{
  "hidden_size": 256,
  "num_attention_heads": 4,
  "init_std_qkv": 0.0352,
  "init_std_o": 0.00718
}
Each number is 500 + 40 x the weight over its row's rms, rounded and kept within 0 to 999. Layers, rows and columns count from 0. Numbers have three digits each. The size before them is the row's rms in percent of the matrix's.

# o: layer 7 attention output (transposed), 256x256, rms 0.134, rows 126-127, columns 0-63
# v: layer 7 attention value, 256x256, rms 0.0798, rows 127, columns 0-63
# q: layer 7 attention query, 256x256, rms 0.0607, rows 128-172, columns 0-63
# k: layer 7 attention key, 256x256, rms 0.0645, rows 128-172, columns 0-63
o126 085:485495523529546483527465459439459557561527522499503436565521411542525463518513509469498540495514449513436527456484529449489454434541485467468449545505504517481527531495486538522484472525484562
v127 082:519485492514535502468488547529436474531469457492483524543489533432443526472514518585492504459516458596490503543475507539479567523508432500559469567499480462485503525584511448602480512497511457
o127 083:516455497545495468495440460487533528465438549425512515538506422545501510515502520513529532441560499494535495459434450538629548488497474522438517473418446526544498579547504482495508578496491441
q128 084:573560538554510545481440534476551479484522477474498502503398492562444572471510516543449512517473544553508608444485443494519523535432450515468440480485538452476424492474562523600553455497467487
k128 107:504515547547483587578506523494547521513492524492511526427546485490440530461459484496427491479460533543504508501486452521519528435529534485488446461470525392524462459482525571579520522494466544
q129 086:519485488495515544513501531438461591515450540542493435507455442490537470470508458497443459507471490511506531508476405505478465421572444430433444548540556504485481565500489463506450474549549511
k129 102:513518477508484567529509515514496454504510507537478451549501459488500447390534496473500576576400519479465552540533498465569502444506500454399464584529536472500484531529516540549585453476538482
q130 156:496555526529476507521413465416500555498482479516547449517490428500469529458553514491392579511542584447581525414534489494474476514486546538459442446508572554492502476449520574536578533491496493
k130 100:483503475489470558551472591463508496502597479490446492591434447541411491496514491477482502484504450498475504508495504600502487485502510520496494528474546374503471438559577455545555462488524475
q131 142:537477478485510509466492500539513455494544504511443511509492599498397500530521478468502442488470425458515487492477434496483618508481434472550558600576471479493461532469542480529459516575557490
k131 097:428402475475589430467469475520499422509482523550523494482491481499516502491395521530379438531390541558503490462479566506438500515565470461530438533491502566436528499458535488581512474471490533
q132 088:476436541470513509557495528481452572505554548440512516436505422530530465513441528504509533493487597497466535516526548500453477393588453554453409498516536525511508486514483542493526478529458529
k132 100:497426538467540527500496528500538542498543465507515465428552406467505504511476455574571519452509466515591540536517475538548489465513428485469543550539524558527495428494471562479495541543529433
q133 093:581481485462569448529508404419464523545546543526482471468477503478566441492514427505543469570400462561442468514480434503508552392458504496527510490513464523507482420595478507551472544476459456
k133 103:477503529391479503529459444470500439531466484514470467488508537446492387554515484543510483560486438536498488477501493530580479469520514544518465548561490525463529527494485504506506506524546462
q134 085:508508595516503511490540516452498490476485476499528522523450506481549490534398446505542552563536513576489461534464519522509536531542426575529510507475501518576477545444455499489591546442484496
k134 108:552535484540555570466503527442528542480535440494519511560528534566555480487499515519506446493599545504431453490447503507510563534473414444527523442561507486505459502486438518460501574497463510
q135 092:589407497496466464560446442489500488547583507451561472453541559512444461424500532549476481447400532519529474510497565422484525506472464458504537553519522470559519438518511485455467526498478514
k135 110:544509546556517421500418497512531494530470546551616502420473545440533556463539437503511537518395457503499473546532590437473519477513468456401541568591515527497512454446542470436511470562495502
q136 089:451488499464455512487522439455503553444440513538461492442448487566498538460523501523446510518501484466496490461541480549508450451513499528392463511536475522498531478480497484564476527455447512
k136 110:473487486561487549469499454527514568482425456484511505528524465566464492507541519477519473453446464552544601525524426453489457444407483467387459507602492565508549522530500461581512551500461551
q137 107:504518492555416487497441517519460574562534460556494574512435459535560543494462529562471488507543517509459467551493512479515419525551497522428418420430514460507534460487457510475517445455508519
k137 106:512448562496466490451436433503583564535444466470482477509479488471407473446539500512556449498514511494428465540531539487496520577449511452478508459521529403519544575547451587531523515525502498
q138 067:542513493465503506538458529466501555447543512512508482444479460564495477530528465496543554550540509490511509547447569501470450441540538502531471534545571506449444536522512504479516520500562516
k138 072:586556476473460511530473537439457458552480522481573581492575545547459566504486479519493543536496461497595510540459516481472413400464542427514481483498544541437459474531538526533525462436471493
q139 102:537522511512539516554500460543463559445472526581561534503510466576586483511464512505488476598492548549498571495462462550471493517549454491460499518486460458466503554479519507498488428478485469
k139 098:478494523481477468575531409488517520474473503559567482469496505478514436479484505560480540507520508526555462509467485521560508520497491537529501474459534539595468550550495461481499481522465399
q140 107:434538553459447498467545557546577514527445522499441516481491527532473461559498411479515510491457442479489533500488458494519542447558453531490538485498540512483492552507547522509477442506518486
k140 099:446502514487586508490528590537559529473484519616488528536504503460432515469534429529502527447508500470484468476471498541594565479474486519533530474458500489557476518481539578474479470443541404
q141 088:445482537472529534444450453483496540521514465466504490520526546450488475508510486510574471504522427529444502586492464472442548534504535596439508471518506382486508533485470444498455512480453510
k141 109:530459488506461474559506535518504508470562539442446497482480525502455458479561536509504501608528512449528515536537497459440462473518503532468500452475539451521481464533511410563468455508464564
q142 076:484499516490469502458490615480445480543533468503568458512540499482571570522484503475484456493541496537519519487514441527481491450554467524495523488539431466501506492508535469492471592460487464
k142 120:518469494521541582509517551522428525502453505567509546497589433493559534505464523574486544492468544454454579505474473527509533594495485495502456433518443498516515542548541505460501521535466442
q143 097:537521483498465511508513472454576548456501481540450505460441525462500449479494517476508535524537423510521462491439543481451519429521442507479428501518553511412552531487555503432482536583549504
k143 116:501492427472474578508468547465602527491589447470467504484486546543517475509551481462503562507513415502533535530424565502470446483537519474566487562437499517476449472476458485527479480567546445
q144 090:545516592548501499462477505453479454500606479514523439462527507436541432547531524489462568460546545562518417504526476486507411486456531434550550497547444472461511497474403477554441508520460502
k144 092:470462547579533521511541435461493530510481496505507487570540447527497421436538468550484562462508590542493423577432445445484516528489573512576505460476533516509495488481444539459527458575449562
q145 100:392498562430552470455510503471473487549439495447509523521561531463520444522533508504471448527509474533502493511530500495564524538480482613527498517507485522579495513562456460456466495459492497
k145 116:412463599443493468563477519438487545509462450533454444484450552545523427433488532471502542560522543560493561508503522454471487468465517528409485521514457453528528553524477461477491464413505446
q146 104:484475527545521454513491592494519554527514600504480519564487475527534483571461572538528577499481545524546504473502521518471548514509493496524427472501505540442491525486485492504518542449564438
k146 101:461513580505483517474529564496476603497572526438457536518451574536531478547446471490496564417476450515520536502444501499533503496513532475526555543413485557472562473465498493512439505509503428
q147 089:507536553540464540491559520484484534488433525481551536491498546531505502461487433523504448406447502459471541364416471587491473448561507518486562478471506591490503557494479505571471400552534522
k147 125:454520527575557454505570455569547541528505523527496521511555441512440490543448430492580440422535496444423550467529496530538492514541479498469566478537502610493514480520478523485496559473496425
q148 151:445479515507479474409535496468597447526506499459459563544532562431441496504515499515549410457463458508478427508517463495477582479479447547570577513512445450557489534499535535468438531472508506
k148 072:450491486583540502538485423467541562562510485550502538482538593474579487513425524561514451468435528467516539516436508523557442481522508502405400435536440499512465501464544492523500547495471443
q149 091:507475476523441449494446537393474531497509504552483535460493472543547486532491462524472512542476453508494503557492530535504485395587466533532523445593518545501546559616579515532519493556420531
k149 101:547424474449516475476521491496544562502511474511497494571468491426470535502526557449515532487465548530501504480446512501471501535592472458492484441528500496536448479544552520520599479517471477
q150 091:451521506502479542471506488611536534539585616554466521528431473461551419509518515546498467523507489551489518458465537551530560529449463526475526476553474508529536587488459583612576465554498486
k150 117:528466468511491490470528484481515518538502472470490484475477479539489471503501492493543481529483481579561479460485636512561508452485450464515523523465465560574538539531418560496527550514525431
q151 094:567475567459495496477474500476498540409594524535530447473474463560528493489456549479519449467514513477482448515559537480478546538462526467491452444463452498478477539478521449533551525546475458
k151 114:572525557534485504504474493443472519488455421444540494478436472552489497505416559512534494460456474502510487481509498484515492529516496472614535537495497518392446482512566491507554461544431482
q152 123:545552476468569542516435491495476575530550487486570431518518471574554472475460519505503486509521518492445506484529580477483396487580463494476468451411548515472559518503593569594501547530487504
k152 074:445505516487542439459484539530499506533503481446532416526539471436536466508500487509489553470450496553463493466524508452471445485474465491588447474444545419574495451506558514515420530505501516
q153 096:495508497506499513483509471442495537482550477486585509520605491458465486456472480507511498477511463518460442506528456472545422433494472509515414418511502527539533464466487534485499456457509473
k153 098:498498461460453516486503489470543516503582498519480498523523447456536444480493516603559473510451442506458521485545552554457441517564491481485498426485442402566523482463488520543481477509497410
q154 085:506464516470534534516446503477503534497480534517550510500563503502481523520558487478497448497508526499498521522498477413521481517537437597502489559421483501472591545602458506556528520533453529
k154 096:388493544445473476591508560503587542453530521477537461518461538482455467543547487537543488503539547496479553508514503533471496498486445469466513534515494510500549521545434437408538554506453558
q155 084:486554476514558549523475476442530485555456557437605566474473530576463476523506504513555477562465534498432495495431490490544457415509549519490474468565514495461543522472545580523488498507406504
k155 110:487561518503505531523504484488512538611463505510547508543604511610538475477489540554444472522526560460488469440483469534513465429459626540516494436558455394460581536537513551553504526480442468
q156 087:459432446505512515556524471463463518535522484538538501475531487483542505451447470467472529573511489447438562508490518504517471434505498520423444417485504460493498481447471434487464420484487436
k156 109:433528539496501503521525458450479495592484542545547461463570531422582489521428538510508492528469546471536545532513471469512476468531521492432473479498467480445505532459525409502448485450415423
q157 068:494441488470514488429522463554567490515472571519488418555468448529457551534525536573482472518539501514496521518568466541420560478502473494387434494547491472486469525425587468549452498470478415
k157 094:503519531486480493447466517459475503458504506583448470545506470548473504501463455484457535480511452498508487578421478510494485501472563526387518485477499558526459547538542480535551506473520459
q158 097:563581525514522543456564474507526448535489467590489453504471498556427459512528487477515518435467554484572437567483512507500468603557461392488478485463540479545468492460454494527523434454537476
k158 105:547508472487526431473549442470500441546549543530561454494550505460438553521528490477518542411596491471496488509463502529511595563475456459495544561479538522500440477455493463483488522470478477
q159 097:494482508532511522479510449573453489499501491520495579500493590490446434513483485491431544458459507470454509482529628463467527510454490569523563527486604515492457468471559511441529530522532499
k159 120:496541540528485537439403524568406541536476517555538477471448614485457460482425456487470572520521484454497514565559514457585513545545525491525526548477545491485413497507521554500485453512502456
q160 085:479466545511574480524528593465524461467489450488449539494494489491528547434439459543497452497482508557486508540492556496505515579508472517528531534532561497515543465531540467466545421478469525
k160 108:525501463514438531523497631429475480444517444486493532456490494553533609516532486524510468524472500445483514522537492407525531518506513430471487501527543602573482489451450412491429443466444524
q161 100:507551468448560521420518607515500525511549560494449549512526542426503521491535504541465499488565437559494552506438489526502518532490493546459502543523464509526516513481444481499417437542479555
k161 116:560454488478492470446535517498544586510547432550499506535467544542495515515583483571506484507495530503518472492527502479489531560399527479515601470431471506518548480496487522539455546542470554
q162 088:498531474567448531484461437500445495514461439498520532466513515514474518531564486480417527521530446542472576503487511516521522493537460471479555430513423511521563522544577512430557412528470502
k162 107:497556505542528455591447454476500561465497478521592475550464438513496555518576499446528476458505464545467599463504557470513513502592475499466442425560478455606523447471492456517558520466465491
q163 095:460508497551475504521448468494550448536494440462496586501476516462494479568505479556530468462525446518502484529504584486525489506543522469483489500581467525517533527537471498532454424621477545
k163 117:492473536480449526530514477466531488422540454514535491480513483458516485520534447473570526500573528620478478466524592563466471520502547502426585545527517537459511483505476497450540499545467560
q164 092:511500517583560574484496593491472544440550512499467578571527466529561499561503498463478526546491434488476521528531562429500450473576490464496473459449521468481559529480524519449590474482494508
k164 113:483495459529431559483478462505433481494517524419412537524565513504564474588480479547503501515453538493534509559482504492537478514479493460527487449513451602541530506472473511463481497500447555
q165 096:498480522542494522506475485566514434527518486411564561524548532417479458502473467509471520450487456468505440491521500493458516547525437443543576454570452524540493486532551531506496540462484519
k165 113:527531450426505566455496537500573518399543458493558488467481494553516454517491474451486435517465477528467422446543483609469512520564428513599470502496501562539474493503545487530558516499456441
q166 087:597516496455412524568535483450514472524439504588497489492587517455508489486567471485449515527492448532496479472443513533476487490500513503494566392465425482512501539505514559455439480469546483
k166 108:562496551627468531516535505415524543491498507518526468522531487566551565506516438451523548489572462462534506499463479469497484492495467525469503401442460530552431455508547463411547477493486477
q167 086:505473512579437505478522535581548514500542442389463536498443522422438536467479525444441540457472522467548489519493472513502505554494443553522454471530517439520427517506487502527370511526456460
k167 108:528476491514503524521561551532556450456458489493523487445495500413495536415542506447518528543503504535469470530529472524516520509464489541464527473442526426479420532475537509537490428443518494
q168 096:555482525513493505529440457447506529467450522496418518480482520475512528581574465572500412521461514471513445575451483509458514433556512515491478548562486481479491490466581442500537474514512528
k168 095:505513565460533554506558476442466494460506441493474490493494431452530519487495520575527533539492578473481531490514570546459559526493513529452546520482509461540531484450470476578497518535514554
q169 101:555561410487479466498467549484458525488574528524526459520492522513502400483455488510508508518514490500558474576466531539472457508532518592463533588479497477554512447506517487557480559457501497
k169 120:532503527480543399475495518504467396484530496505576575544512544443484434489562520490559561543519533473604521536492540478472496409491555501470481592474560526573456492463569475560527510462512492
q170 093:514505443515561509469462517455499530492484523604504517530506538541559471576475494512435472511579504518442471454541473461508502473554510520511558507465511508558508448587554501510491482471501507
k170 105:550554478434450500457473496487464473449509468516544512569422541428516533528563472529464481512584577496482482487546508441532521544535494492416528574518499471520564500508484494479446457469498463
q171 097:460529476530416499404511478518551478525535455539493485544525461458472440511486479483472579406432415493412493501516515507524471511498492399549507496499503527453576460479495517470542554460485530
k171 119:458509416533485425446471447477496467480498523471472476590476515540436525519526443458474472435523490507412519423435556489481480511588444475534464517497497594452503446495533505520507520482492504
q172 091:577575475478468510469481533542444526447531580533518514442494553566510481521520502539467489532491489550521561515479453495532535482539508508411505542539464562496524498466517523468502368536505525
k172 114:530480486515494455514464459542473556521443491525555498455497545498497467502497565471507416494470482461559504450559495552503474480493504453510495564488462541593502492461542622477537452545512405